From a checkpoint of a small transformer trained on Wikipedia: vocabulary 37167, RMSNorm before each block.
Each number is 50 + 15 x the weight over the matrix's rms, rounded and kept within 0 to 99. Layers, rows and columns count from 0.

# up: layer 16 MLP up, 1536x512, rms 0.157, rows 262-288, columns 0-127
# down: layer 16 MLP down (transposed), 1536x512, rms 0.0522, rows 262-288, columns 0-127
up262:27 67 75 26 99 59 15 71 46 57 39 65 41 45 64 69 46 48 43 35 68 65 38 34 73 49 42 60 62 50 45 59 59 82 51 49 41 47 44 90 56 34 51 49 71 66 59 67 47 91 42 38 73 58 70 55 39 79 57 48 52 75 65 65 65 95 37 55 41 32 51 69 32 41 65 69 68 52 64 49 38 41 04 61 59 31 62 72 61 65 33 60 45 62 36 51 44 43 32 38 46 48 35 37 57 64 52 56 73 49 46 65 65 40 57 13 87 66 57 26 46 64 62 48 58 60 17 56
down262:11 60 45 57 39 42 34 62 58 77 26 65 49 73 75 55 35 38 54 35 63 31 39 61 17 58 44 39 72 40 52 55 73 78 78 39 78 32 60 27 42 57 78 52 28 54 37 44 60 42 46 41 64 52 57 60 42 42 23 44 46 69 69 57 28 70 56 65 57 72 56 28 58 46 59 47 64 55 37 56 63 62 42 54 37 31 09 65 79 24 64 21 67 40 18 68 63 57 60 45 61 25 44 42 69 49 52 33 28 42 46 48 37 67 17 57 55 45 60 40 60 47 51 55 58 43 46 56
up263:37 71 45 60 46 61 40 58 36 16 51 44 49 51 41 53 57 85 70 51 10 57 23 37 74 46 33 50 60 84 56 41 33 42 43 83 35 69 23 27 43 37 23 70 35 60 65 54 15 41 68 59 55 62 37 69 65 29 40 71 74 52 44 40 28 48 78 46 64 63 56 31 61 43 49 71 30 37 71 60 57 48 40 40 87 52 64 42 59 35 63 02 58 45 62 63 68 50 63 38 45 50 51 36 43 78 14 48 55 34 35 65 52 36 65 65 73 65 40 27 51 56 52 31 27 52 58 60
down263:59 50 63 22 57 35 47 59 33 42 68 81 73 44 59 42 61 17 67 75 45 30 42 64 59 59 53 68 35 60 31 61 55 68 48 74 50 55 65 59 42 88 67 59 47 47 60 49 60 28 60 24 41 73 37 41 69 61 62 41 50 43 46 33 51 47 71 19 69 61 60 47 46 60 40 38 82 35 80 51 57 37 60 68 37 25 29 81 24 63 69 63 42 44 61 40 56 63 39 34 53 65 63 50 25 30 47 36 52 58 58 73 56 60 49 42 64 51 36 44 63 41 36 38 43 38 41 48
up264:59 70 51 60 84 67 71 71 43 58 55 42 44 32 32 50 79 53 47 50 38 52 40 24 57 44 51 45 67 56 57 67 21 64 74 58 55 59 62 51 39 64 58 28 46 45 57 47 81 37 66 36 48 44 78 15 81 37 04 56 56 49 39 63 50 40 36 54 51 28 63 58 73 35 28 40 62 28 52 85 55 55 43 57 55 38 57 14 41 60 68 68 34 41 36 67 56 62 64 68 82 58 28 41 48 54 51 66 31 59 57 46 50 41 27 34 73 57 48 55 49 62 61 27 34 31 19 48
down264:20 73 31 35 42 35 30 31 84 33 29 63 51 63 18 33 55 42 70 27 59 51 48 34 50 50 71 52 53 51 54 57 43 47 48 44 66 47 63 73 56 44 50 39 51 73 42 41 66 54 70 52 61 49 66 60 51 29 17 68 77 34 61 68 63 60 61 57 47 50 45 58 48 66 47 36 73 45 58 62 40 62 45 60 71 71 40 51 49 51 64 44 19 57 42 72 39 59 42 40 41 60 45 50 56 77 60 75 57 43 58 28 65 27 49 51 51 38 64 33 53 75 58 70 44 46 41 50
up265:48 76 66 55 30 25 68 47 36 61 52 42 46 77 65 44 53 66 45 52 58 69 73 68 18 33 50 41 39 48 57 43 60 68 53 64 52 38 25 60 51 49 43 67 53 47 60 46 61 52 40 37 45 44 47 43 37 43 56 68 43 33 65 27 49 35 17 42 32 21 47 38 58 46 59 71 54 53 58 71 60 79 17 48 81 60 54 70 56 62 41 70 44 56 68 39 55 48 44 20 39 47 56 61 52 23 40 78 41 60 59 40 41 43 43 28 49 28 33 62 46 51 50 53 46 40 84 44
down265:50 61 13 34 33 46 52 49 44 48 68 51 44 48 40 58 58 69 26 38 25 45 59 45 46 42 55 51 44 21 35 55 46 27 71 47 26 42 77 71 52 55 53 39 58 73 21 57 79 71 64 25 06 30 66 21 50 55 55 75 48 57 52 63 53 35 45 65 45 31 23 36 53 75 64 58 70 79 43 39 35 52 87 48 53 27 41 47 68 30 45 73 47 61 65 50 66 50 49 36 50 23 55 60 45 50 38 55 47 57 51 45 54 47 49 90 45 62 56 62 57 64 38 46 48 53 56 33
up266:52 54 64 86 70 58 40 67 37 67 42 25 27 68 56 32 25 53 80 46 44 18 81 32 59 53 37 44 34 71 62 65 26 68 62 40 60 38 54 81 40 62 69 52 39 42 36 38 27 65 37 53 70 42 50 56 51 64 43 65 42 55 31 55 61 69 64 64 52 42 67 11 59 13 61 59 35 67 80 48 35 84 71 66 41 48 31 46 40 46 26 63 55 38 56 44 51 35 44 56 29 71 51 33 60 40 66 37 43 50 51 56 23 22 66 54 44 50 67 70 55 64 47 38 54 44 39 31
down266:39 81 45 45 51 44 29 43 62 40 22 78 71 56 47 55 35 79 66 44 35 62 68 38 48 53 51 55 49 63 72 46 46 48 68 52 47 43 24 56 65 51 53 64 57 62 49 49 36 50 45 48 29 49 50 32 46 45 68 49 72 56 34 43 65 41 42 34 63 39 48 47 70 55 70 48 54 72 59 75 35 59 38 54 37 60 76 51 48 18 60 30 24 66 59 59 21 47 64 48 53 43 27 77 43 59 44 43 38 26 37 76 30 42 45 70 51 54 41 44 54 56 62 39 47 44 57 62
up267:47 55 44 46 44 42 47 74 59 72 52 23 65 62 38 44 57 56 54 52 51 59 65 40 54 56 36 64 44 66 55 69 42 51 36 57 36 63 50 47 48 57 71 40 38 57 61 72 54 57 80 63 41 63 41 35 29 58 47 43 45 51 50 50 58 52 65 28 41 40 30 26 55 36 52 32 56 50 54 44 39 52 41 35 61 81 60 35 45 47 55 38 51 55 29 43 63 60 28 46 36 42 40 35 55 49 37 40 66 39 62 53 34 50 58 26 58 75 65 65 52 64 41 58 46 55 53 56
down267:64 72 41 46 66 68 33 56 49 30 45 82 22 45 75 61 47 18 56 58 72 49 56 55 53 40 36 19 44 40 44 46 41 68 43 53 39 40 62 57 55 70 67 51 33 50 56 55 46 47 42 40 52 58 49 41 53 37 74 48 42 65 53 56 43 56 55 40 47 55 47 52 51 46 65 45 48 60 57 74 48 51 54 74 57 50 46 48 51 54 31 39 50 56 66 43 55 44 55 48 48 52 68 65 30 46 30 47 52 37 64 58 39 45 60 52 33 47 34 63 48 71 46 63 33 51 48 52
up268:45 74 12 41 49 37 44 45 22 66 32 45 46 46 29 41 95 65 34 56 72 15 63 49 48 25 41 51 46 30 58 52 53 53 20 54 76 45 39 51 65 42 68 41 57 17 45 16 54 54 42 40 29 19 53 49 29 54 61 63 53 46 56 48 57 72 42 52 76 39 33 45 43 43 78 63 39 39 55 67 48 39 49 48 69 27 52 52 57 66 45 73 03 75 34 67 54 45 35 34 35 78 19 44 51 28 54 64 56 46 65 88 83 17 43 61 43 56 59 72 37 31 56 61 22 68 86 52
down268:27 50 49 67 43 52 54 64 36 13 50 93 69 53 17 53 97 53 51 22 50 26 40 69 33 46 57 66 62 35 32 49 36 72 57 41 36 65 53 70 60 61 56 47 52 69 65 45 42 76 56 60 44 34 81 72 34 34 64 56 55 40 73 39 54 81 68 61 69 43 30 69 42 29 61 42 45 47 50 90 35 36 37 35 79 32 35 54 33 62 45 51 23 83 48 28 66 43 35 35 12 36 40 40 68 50 45 55 47 40 96 99 78 50 37 57 45 16 66 46 48 47 38 56 37 79 67 59
up269:56 50 53 38 44 20 55 48 43 61 36 56 72 39 75 59 54 56 53 47 36 47 66 33 49 89 45 60 30 43 36 33 65 54 43 65 47 65 53 42 50 55 49 40 64 53 74 57 92 73 46 60 61 21 07 39 58 32 53 57 22 77 30 57 58 49 47 40 63 51 55 37 55 28 48 41 40 43 59 43 47 63 39 57 40 49 41 35 42 63 59 54 71 47 68 28 33 69 52 39 77 47 58 64 12 58 65 53 40 46 49 62 50 56 44 57 47 33 25 36 82 64 50 75 47 50 36 86
down269:50 49 53 36 42 59 47 34 46 50 40 47 54 59 04 49 51 62 46 49 37 76 55 48 51 38 55 50 26 37 48 38 76 70 28 64 39 45 44 43 68 56 44 59 42 30 41 57 57 53 20 47 45 43 32 75 43 43 53 56 70 32 60 50 56 30 44 59 68 50 72 59 57 58 58 37 62 40 62 55 62 38 23 36 56 51 68 37 55 63 30 49 44 38 49 60 54 56 26 42 33 55 42 43 24 53 42 49 51 48 55 63 44 80 70 51 35 71 40 45 65 26 49 66 29 62 20 85
up270:73 60 65 49 64 72 52 61 24 51 24 55 53 75 72 33 39 70 51 62 49 35 51 40 49 56 15 73 41 41 62 85 41 63 47 71 31 44 66 44 23 39 49 64 75 41 50 44 53 39 79 72 72 46 63 43 44 58 66 53 36 46 57 67 55 33 47 51 56 54 58 40 50 63 56 29 58 38 53 49 21 94 45 81 53 70 59 70 15 52 56 43 55 42 52 14 36 19 74 39 57 53 50 69 80 25 70 46 15 56 40 39 51 63 86 00 45 62 49 34 22 31 66 38 32 41 46 75
down270:67 42 26 62 63 82 46 27 55 05 54 47 66 36 49 28 31 70 50 30 34 42 50 56 64 78 47 49 66 48 79 59 62 31 38 73 57 44 49 28 34 62 58 79 46 52 55 59 23 42 26 70 70 30 40 56 64 30 44 32 31 75 43 36 42 66 32 73 63 54 65 60 40 49 29 76 20 62 36 35 49 12 38 36 55 58 39 56 48 54 66 44 68 47 55 59 61 58 21 52 36 17 46 49 71 52 48 58 66 60 15 52 51 38 48 70 48 41 61 58 71 41 61 86 54 36 75 31
up271:42 71 30 46 78 41 55 64 39 31 61 36 34 37 69 56 59 83 57 47 32 46 61 38 18 64 61 59 74 21 97 38 75 23 42 39 55 49 33 46 67 55 30 14 62 36 44 37 21 70 39 61 45 71 39 62 28 08 53 09 57 78 66 52 55 49 27 46 67 49 38 56 73 09 49 38 69 37 87 44 41 18 51 46 36 39 39 47 53 57 32 89 32 33 72 73 12 66 51 51 45 54 47 70 56 63 54 16 62 64 69 54 46 20 43 47 40 28 59 62 48 21 63 70 64 64 19 55
down271:31 62 99 62 31 66 63 25 48 39 97 27 49 54 40 31 40 65 60 61 57 45 50 83 46 70 48 44 65 40 47 71 35 25 00 36 58 68 80 51 45 43 52 63 65 67 68 56 62 49 50 46 52 51 48 71 62 43 13 54 36 52 50 49 65 63 67 55 40 54 53 65 31 56 67 55 54 84 38 30 71 33 47 76 35 55 54 46 65 57 34 21 49 67 63 13 47 72 38 38 50 71 54 43 53 61 78 63 41 42 67 34 63 48 60 44 40 58 51 27 35 64 36 38 71 36 35 27
up272:23 59 63 41 74 62 29 59 45 50 67 41 23 40 61 32 30 29 30 11 18 61 12 59 53 37 42 58 65 86 45 41 39 72 64 57 37 56 44 38 14 39 41 47 65 54 51 56 48 42 50 21 34 30 53 43 53 40 71 64 42 74 52 44 61 69 40 53 34 58 38 26 64 63 39 74 33 53 71 44 82 84 39 42 38 62 59 61 74 28 46 27 64 51 71 55 60 50 62 13 63 69 37 56 47 50 58 65 62 47 61 69 19 44 22 60 67 52 43 68 53 71 36 55 48 58 06 81
down272:89 68 22 45 44 33 53 55 63 71 42 62 53 30 78 39 29 70 38 24 26 28 78 38 65 15 44 29 53 45 71 80 61 53 54 55 63 61 44 27 56 46 62 69 34 57 37 64 38 22 58 52 29 41 58 30 45 52 55 27 35 36 52 49 58 75 44 32 59 36 41 30 46 63 28 61 46 53 55 34 92 43 44 32 57 30 35 61 18 86 96 47 60 62 63 37 40 65 66 38 33 36 34 63 56 34 27 41 83 31 56 34 69 17 26 62 64 61 50 69 33 37 76 47 64 51 26 44
up273:43 46 87 48 36 53 82 53 50 69 73 39 42 58 40 49 69 59 55 33 70 56 41 44 33 62 23 58 50 51 39 52 55 60 53 59 47 27 43 44 63 40 36 55 52 52 38 44 26 53 58 53 43 44 46 73 53 35 51 52 58 45 46 49 79 40 41 52 23 55 48 51 42 37 61 66 73 51 42 37 40 31 31 58 54 66 43 47 32 57 59 45 65 41 63 51 53 50 59 54 30 58 32 49 54 55 62 58 46 45 52 52 72 48 67 59 72 62 38 50 48 39 31 40 53 55 49 40
down273:55 54 56 35 81 27 32 51 53 35 87 39 43 64 42 65 51 36 49 97 66 50 33 55 42 56 46 70 38 27 56 62 15 68 50 67 59 67 70 55 48 68 40 55 58 28 64 49 45 64 39 40 60 48 61 43 56 59 45 38 39 74 61 48 38 56 53 62 64 41 73 35 58 45 57 53 47 51 41 38 56 61 59 49 54 54 43 44 36 40 37 52 76 50 40 58 37 41 60 54 79 57 53 63 47 38 63 67 45 82 64 43 39 47 44 57 48 57 46 38 45 41 74 58 25 57 37 55
up274:38 47 66 80 73 40 47 18 09 09 38 49 53 48 81 55 36 55 49 49 36 68 49 17 34 31 56 85 57 32 60 59 57 70 51 58 54 57 39 22 59 42 34 34 30 49 72 50 09 52 55 48 34 40 51 32 78 81 53 45 52 70 26 37 50 44 43 41 24 89 45 44 48 23 51 59 04 43 76 57 69 41 61 58 72 57 11 47 50 68 50 37 73 70 43 65 54 47 81 41 47 63 43 26 46 18 43 43 47 65 81 41 52 35 48 30 43 38 64 26 52 25 90 36 42 39 60 50
down274:30 40 59 48 12 51 72 00 00 51 38 32 38 69 20 75 84 37 61 83 49 70 58 69 48 35 28 36 45 29 67 34 31 48 60 30 65 44 65 26 54 18 63 42 17 97 53 59 91 88 58 55 49 49 31 50 58 50 38 57 82 38 60 51 39 36 57 52 69 46 51 65 67 73 37 41 61 36 31 14 09 86 12 43 54 46 99 62 21 33 52 34 46 51 46 46 34 47 33 20 70 44 44 39 40 48 57 37 69 45 74 55 51 99 53 44 49 34 69 59 57 34 62 59 23 23 59 59
up275:58 49 40 63 42 43 56 64 52 40 39 42 54 45 49 49 64 33 50 46 58 56 43 45 54 42 68 52 57 51 68 42 41 55 66 72 58 43 58 65 58 53 50 57 70 60 66 39 50 71 41 48 55 58 51 57 49 58 35 57 58 73 66 73 75 53 43 29 55 87 48 32 61 45 68 75 42 42 70 52 41 42 33 48 55 47 39 48 45 62 48 49 47 49 56 36 55 68 64 37 58 54 68 68 22 55 47 54 40 51 71 23 63 41 25 30 48 60 66 79 43 40 40 32 57 52 42 47
down275:46 51 58 20 35 56 65 34 64 53 57 69 51 10 57 35 14 29 62 24 41 37 34 55 78 70 45 40 48 56 54 48 54 62 51 87 36 39 45 32 18 53 59 43 65 77 40 57 27 59 42 48 29 71 73 80 61 27 56 69 60 41 45 51 57 56 30 45 53 85 43 43 64 25 52 44 68 68 61 40 53 53 61 71 64 20 31 19 38 40 44 29 52 47 33 60 42 35 34 72 62 50 39 44 32 56 89 20 33 56 23 52 52 41 54 52 46 59 56 59 48 44 60 44 47 44 29 72
up276:39 80 53 63 41 40 44 55 26 42 49 33 77 70 70 36 46 38 49 28 27 67 56 53 32 59 60 54 67 67 60 44 49 28 78 36 20 23 25 34 40 48 70 30 65 49 39 20 68 33 57 59 69 43 29 49 39 44 74 46 46 29 72 49 45 53 47 40 57 49 39 67 50 42 60 31 70 68 52 57 42 32 76 48 46 54 74 54 62 40 72 58 37 73 40 38 36 53 65 59 59 48 62 48 63 32 52 71 51 21 72 44 67 69 36 57 56 52 74 59 45 67 68 39 50 51 65 56
down276:46 42 67 62 41 62 39 54 64 57 42 41 82 41 54 68 09 05 41 56 48 58 28 65 53 68 55 45 36 74 60 65 22 41 47 41 43 72 69 41 39 48 80 74 71 61 86 54 38 68 52 40 55 42 59 30 42 22 56 25 48 58 56 63 54 48 68 38 71 59 55 56 31 25 55 64 19 09 53 74 60 43 53 44 10 32 34 40 87 66 29 59 49 46 63 70 39 67 37 58 12 50 48 83 56 35 38 65 57 42 60 72 45 49 43 24 52 41 57 41 38 44 67 56 31 47 44 20
up277:36 38 47 50 28 32 48 28 45 72 76 68 54 71 53 62 71 57 34 58 33 53 41 56 57 50 58 35 51 33 65 37 64 53 62 41 58 34 39 68 51 59 28 68 34 37 48 49 54 28 60 47 81 30 43 48 63 49 39 29 46 68 50 73 56 57 39 62 55 44 43 45 37 39 32 41 41 43 47 48 36 41 72 48 39 49 65 34 37 78 42 71 53 53 51 31 63 56 50 57 36 52 54 56 52 73 32 60 54 32 55 49 52 57 59 48 59 68 43 35 46 40 31 37 30 29 32 29
down277:52 66 40 66 51 43 64 25 52 33 36 39 68 47 58 63 46 25 53 38 42 32 52 49 50 66 42 43 59 27 55 39 48 40 40 42 50 44 42 42 48 61 42 50 32 52 56 48 50 78 50 53 35 32 64 44 68 56 50 40 41 38 40 83 32 70 54 34 68 41 81 66 52 53 52 70 43 46 46 56 64 69 45 50 66 57 45 31 65 43 28 52 67 35 58 70 33 51 25 27 65 56 35 48 61 59 71 34 86 55 42 67 38 45 38 42 55 53 39 44 51 57 39 39 39 32 37 40
up278:43 48 55 88 54 70 11 68 32 40 57 79 48 58 59 78 39 59 36 50 66 67 26 63 18 38 64 31 54 50 67 57 39 39 64 54 44 64 22 51 47 57 46 55 22 58 70 59 32 59 21 78 56 58 60 26 37 36 52 52 59 73 72 28 54 63 54 58 48 63 71 35 44 67 38 45 50 27 71 59 43 39 54 49 54 48 50 53 18 21 47 63 12 82 66 62 42 76 48 56 51 38 38 31 57 59 45 41 58 56 63 42 42 29 61 60 78 46 47 37 90 39 42 27 59 67 44 43
down278:52 60 43 52 63 56 50 80 71 70 30 59 59 56 29 48 46 63 36 44 38 60 38 60 51 40 47 61 30 63 59 69 12 60 47 41 47 59 66 67 54 69 42 65 33 38 41 42 49 27 59 77 45 08 30 36 41 35 48 33 56 49 32 27 50 77 16 51 66 55 65 46 42 55 67 48 74 49 72 60 31 52 50 70 40 45 52 68 42 42 75 59 68 40 52 81 56 50 46 53 28 57 69 29 68 36 49 45 52 70 75 28 85 54 39 34 34 41 44 68 70 43 48 27 59 82 52 38
up279:77 61 39 30 32 55 54 56 60 37 47 69 41 61 41 39 51 59 35 63 09 45 51 17 54 30 51 47 72 46 50 50 36 28 67 51 47 63 40 51 55 38 32 51 37 35 60 54 41 45 69 50 41 28 61 37 36 56 40 35 36 43 47 50 34 50 56 39 61 55 35 40 38 54 59 44 58 63 49 37 63 72 50 32 35 68 71 43 57 50 44 37 46 51 90 37 37 54 41 44 46 45 38 60 43 48 73 33 25 50 39 53 44 56 57 64 61 41 57 41 54 58 56 52 54 73 54 63
down279:21 37 37 37 51 44 42 43 41 72 47 51 50 65 55 26 58 41 54 50 38 80 61 50 39 54 85 35 62 35 51 32 67 42 73 69 48 48 58 67 56 63 38 70 45 28 42 31 37 50 36 28 81 64 44 49 47 52 45 85 49 47 51 38 27 68 59 54 64 48 47 70 55 48 71 49 65 43 29 50 60 16 53 44 26 53 50 52 48 55 58 42 39 62 62 51 44 50 22 45 74 34 42 51 69 42 37 51 36 65 55 46 53 64 44 63 53 51 56 57 70 46 77 57 62 77 53 63
up280:55 60 41 62 39 20 48 41 43 45 37 44 44 42 46 31 45 34 39 70 66 72 63 60 29 66 58 50 53 39 35 65 45 64 04 58 75 67 35 33 46 69 48 28 36 50 45 13 75 71 49 56 30 37 46 55 45 59 52 67 69 67 57 48 52 56 73 53 57 36 49 34 72 24 36 60 45 32 42 45 54 13 52 64 62 50 63 60 37 64 22 42 25 35 44 27 52 57 39 53 36 52 35 49 29 51 35 37 49 46 81 67 59 47 42 35 47 64 57 86 71 52 57 46 66 74 61 37
down280:51 69 71 47 46 33 68 24 48 41 56 50 82 42 37 37 65 49 73 32 42 10 64 67 30 52 59 81 72 67 63 54 58 59 64 65 56 52 87 64 46 63 25 61 53 47 46 09 65 46 30 53 30 45 69 86 38 46 49 43 42 49 35 73 43 39 39 53 29 37 47 51 50 40 73 49 61 67 42 31 19 37 58 57 27 82 51 54 36 50 30 47 46 59 57 54 37 73 45 42 45 25 55 35 31 33 39 41 31 41 80 46 55 49 21 59 74 35 44 41 51 39 30 54 50 91 59 60
up281:63 33 48 46 50 23 50 55 68 70 40 58 69 49 52 60 51 71 49 70 58 57 56 39 61 51 43 45 53 45 56 57 52 29 53 75 58 73 22 45 28 50 77 75 56 52 79 40 68 45 54 52 74 59 71 35 51 74 42 54 59 58 63 49 31 62 39 48 70 66 42 34 50 67 52 36 63 25 47 27 65 34 49 49 65 53 72 47 44 47 59 57 25 14 50 37 58 55 60 69 62 47 64 49 47 33 63 36 61 72 18 29 69 55 49 28 82 57 29 29 25 58 36 49 77 33 27 50
down281:54 32 81 40 56 63 69 30 60 66 50 59 51 41 38 39 62 48 42 67 52 62 48 42 90 49 74 67 47 59 23 73 72 39 49 73 47 68 37 44 28 56 61 56 65 61 76 28 59 42 71 41 62 57 51 50 64 56 43 39 69 43 43 61 42 58 53 59 72 52 57 42 38 55 49 41 61 48 70 33 54 20 46 28 56 51 59 51 36 59 76 81 47 39 44 37 45 53 64 43 42 19 47 64 46 47 42 61 33 42 35 34 64 52 47 54 78 69 40 28 32 49 72 25 75 35 28 60
up282:46 56 75 54 88 60 32 52 35 41 49 52 36 63 69 44 44 36 22 41 50 52 48 38 50 41 23 25 66 43 37 53 58 50 56 07 46 38 13 54 47 60 51 17 63 62 53 40 54 52 39 45 47 26 22 42 70 58 70 44 64 51 38 47 39 46 29 75 40 67 40 14 31 30 41 44 45 37 51 56 54 54 59 59 31 31 43 82 65 60 48 47 37 16 76 57 34 63 27 44 53 62 49 57 53 32 88 44 09 50 54 44 38 28 44 42 73 50 79 84 25 29 43 81 34 46 37 24
down282:99 76 58 79 81 65 32 70 41 70 13 18 48 70 46 51 18 30 84 42 56 34 90 25 35 52 39 52 45 54 46 64 36 67 70 43 37 46 42 61 17 15 61 46 34 99 54 32 49 30 70 48 57 21 44 33 06 22 65 99 32 51 38 28 33 20 26 45 64 46 73 18 16 69 13 46 88 70 47 63 23 49 53 46 64 44 57 16 50 58 47 30 12 42 50 61 68 44 55 30 54 43 21 43 47 57 43 53 36 65 62 82 69 47 26 11 70 62 19 78 22 55 61 67 38 94 35 81
up283:45 67 48 46 48 57 49 65 50 06 55 65 36 43 58 45 68 57 49 37 26 59 41 27 51 44 36 47 37 45 78 56 48 54 28 43 19 42 75 38 18 61 48 36 56 37 58 51 31 67 47 45 23 40 54 31 50 64 53 81 60 53 73 45 46 38 48 37 53 68 18 41 70 62 70 58 28 51 62 50 59 35 81 46 73 59 26 53 63 55 53 60 61 32 47 50 60 45 38 87 76 91 41 58 05 43 66 52 76 71 51 51 63 55 70 41 58 48 68 37 15 34 61 78 35 64 41 61
down283:47 37 46 58 45 58 43 73 44 49 51 62 30 52 35 56 66 81 49 51 58 21 51 64 35 50 29 56 73 68 70 52 53 37 71 42 69 56 48 59 36 56 41 51 60 53 64 44 52 59 57 59 42 38 53 21 55 62 51 43 58 70 53 67 51 45 46 34 53 57 32 31 63 51 80 39 74 62 24 51 56 75 50 43 47 55 60 41 28 51 39 57 55 29 60 63 36 45 46 32 70 74 63 22 46 61 54 21 47 21 35 32 55 42 42 70 82 60 51 40 36 62 55 58 32 58 51 87
up284:62 35 69 65 47 99 41 26 00 34 38 57 58 47 60 62 40 30 42 86 70 60 54 52 41 54 19 58 36 52 48 61 58 38 45 55 62 39 57 30 53 48 59 40 50 49 67 31 62 38 69 40 69 55 43 47 41 36 51 48 65 61 50 40 61 26 63 53 44 76 29 50 30 53 49 31 53 47 37 62 44 73 66 45 53 44 58 72 57 44 63 53 46 70 44 52 44 44 41 45 56 34 34 76 50 63 59 87 71 59 37 33 31 48 65 39 42 72 43 54 44 60 49 47 27 46 43 74
down284:59 99 63 38 49 89 32 76 41 39 76 76 23 66 46 48 43 70 41 29 52 49 40 48 80 67 63 58 52 12 42 55 55 61 26 46 44 55 49 73 82 66 33 45 61 58 50 45 43 80 76 64 50 43 60 74 49 31 53 52 44 74 53 33 31 51 38 43 57 45 67 41 21 64 54 75 44 53 47 39 60 40 53 60 58 67 39 47 49 68 47 60 30 48 36 57 53 59 56 06 42 71 72 51 49 39 51 44 42 41 51 47 67 50 54 39 53 51 37 75 69 39 75 32 55 78 68 60
up285:58 48 41 48 29 34 34 19 28 50 38 33 16 55 50 64 54 33 30 42 71 50 43 48 28 21 23 54 56 47 42 53 39 55 47 69 50 59 68 57 47 39 38 48 74 68 60 68 32 57 57 75 52 46 62 51 51 43 63 32 42 54 60 63 44 51 72 47 56 34 30 37 68 36 44 31 49 39 53 35 46 42 60 48 37 44 29 63 26 68 52 23 61 54 42 86 43 44 66 54 44 43 33 45 54 53 63 52 71 52 55 71 57 79 51 63 49 60 66 49 57 27 68 43 93 56 65 32
down285:34 48 86 83 53 22 53 78 41 36 70 52 28 50 66 58 44 29 65 51 51 82 51 72 66 47 60 43 28 63 64 24 60 71 46 54 51 30 33 40 65 65 50 42 43 46 76 30 26 61 66 58 47 71 53 74 56 50 67 50 10 41 57 49 55 50 62 58 64 62 25 69 67 32 37 99 39 65 39 51 55 67 53 48 46 38 74 43 41 25 40 78 68 62 73 44 42 54 50 51 61 47 70 56 35 48 64 37 46 53 68 41 47 29 70 56 53 28 37 71 43 36 44 44 28 43 50 56
up286:57 36 52 07 53 63 59 58 61 36 61 50 48 46 65 66 62 58 53 37 46 50 71 10 40 50 45 50 65 23 51 28 41 38 29 50 58 47 47 18 37 62 53 56 39 55 44 53 53 21 44 58 45 53 52 46 49 50 62 71 40 27 68 61 53 54 42 35 30 49 50 55 62 70 62 33 52 63 53 43 47 42 69 38 41 26 41 27 68 53 60 63 49 30 60 60 52 20 46 68 42 65 36 50 65 18 48 57 34 55 52 43 28 57 37 61 53 40 51 62 54 46 45 36 42 65 50 34
down286:52 31 37 55 31 35 74 45 84 49 29 37 50 36 53 56 18 53 68 61 57 53 68 49 67 58 49 51 60 39 81 55 68 60 58 44 44 70 40 40 49 63 36 42 52 45 22 75 48 38 43 42 65 85 56 39 53 63 37 61 58 47 58 41 47 34 47 40 37 46 51 63 67 37 53 71 43 69 38 74 33 34 46 67 47 43 54 39 48 53 33 22 55 26 72 36 55 71 42 46 31 41 65 51 58 83 44 69 61 80 33 51 55 42 43 73 64 32 41 48 46 26 41 29 72 41 40 55
up287:52 57 68 67 49 32 36 56 52 44 48 48 32 67 59 48 44 50 71 56 65 76 47 37 57 62 36 53 76 54 50 53 56 08 25 56 61 20 38 35 68 55 82 42 41 47 52 27 41 45 60 66 64 47 34 35 69 50 39 53 49 31 54 38 57 32 41 48 30 35 54 37 40 59 66 56 29 58 38 45 59 39 33 70 37 45 45 52 72 58 27 73 44 76 29 63 24 54 45 45 40 63 57 43 70 36 25 48 77 51 78 72 28 86 60 30 17 27 35 53 57 41 58 28 93 41 50 36
down287:55 58 48 48 27 66 63 40 99 50 60 37 37 43 31 19 49 44 60 41 58 73 63 34 65 68 79 84 52 75 64 51 31 52 44 48 72 43 32 48 37 61 86 49 47 40 46 62 64 36 41 81 61 58 85 08 68 57 65 51 49 52 39 83 53 53 56 48 48 68 62 66 50 54 35 58 53 61 14 41 47 46 32 28 62 30 43 56 49 30 67 41 48 32 42 82 30 72 49 48 47 46 33 69 73 60 34 30 53 31 77 79 29 56 61 46 53 28 40 42 46 78 25 61 68 51 69 38
up288:45 43 37 53 58 38 53 41 48 33 51 64 54 58 39 19 57 61 74 52 64 60 54 39 61 55 50 55 31 60 66 34 54 62 18 39 65 38 67 57 63 46 52 44 69 58 50 86 42 79 42 22 48 56 50 46 50 53 25 71 35 62 82 50 72 71 37 58 92 40 49 36 34 44 44 46 52 64 52 32 45 71 42 55 28 43 34 25 52 52 49 18 34 43 37 40 56 30 44 65 60 47 47 50 59 31 41 54 60 32 49 52 62 42 71 63 44 59 55 45 47 55 61 44 30 62 43 48
down288:40 62 44 40 38 40 41 48 31 32 70 32 48 38 47 61 44 16 31 60 39 65 34 37 69 54 50 66 25 47 43 71 48 48 55 40 58 66 62 23 34 66 41 47 48 44 23 67 63 38 71 58 60 22 51 56 33 77 64 62 77 45 44 26 91 37 59 41 46 52 69 34 57 46 28 34 70 64 61 49 16 54 76 38 34 55 37 42 69 58 39 57 58 80 41 53 43 51 45 64 65 73 60 54 33 41 71 59 39 48 34 39 28 33 39 58 49 60 65 58 55 37 19 58 49 67 59 39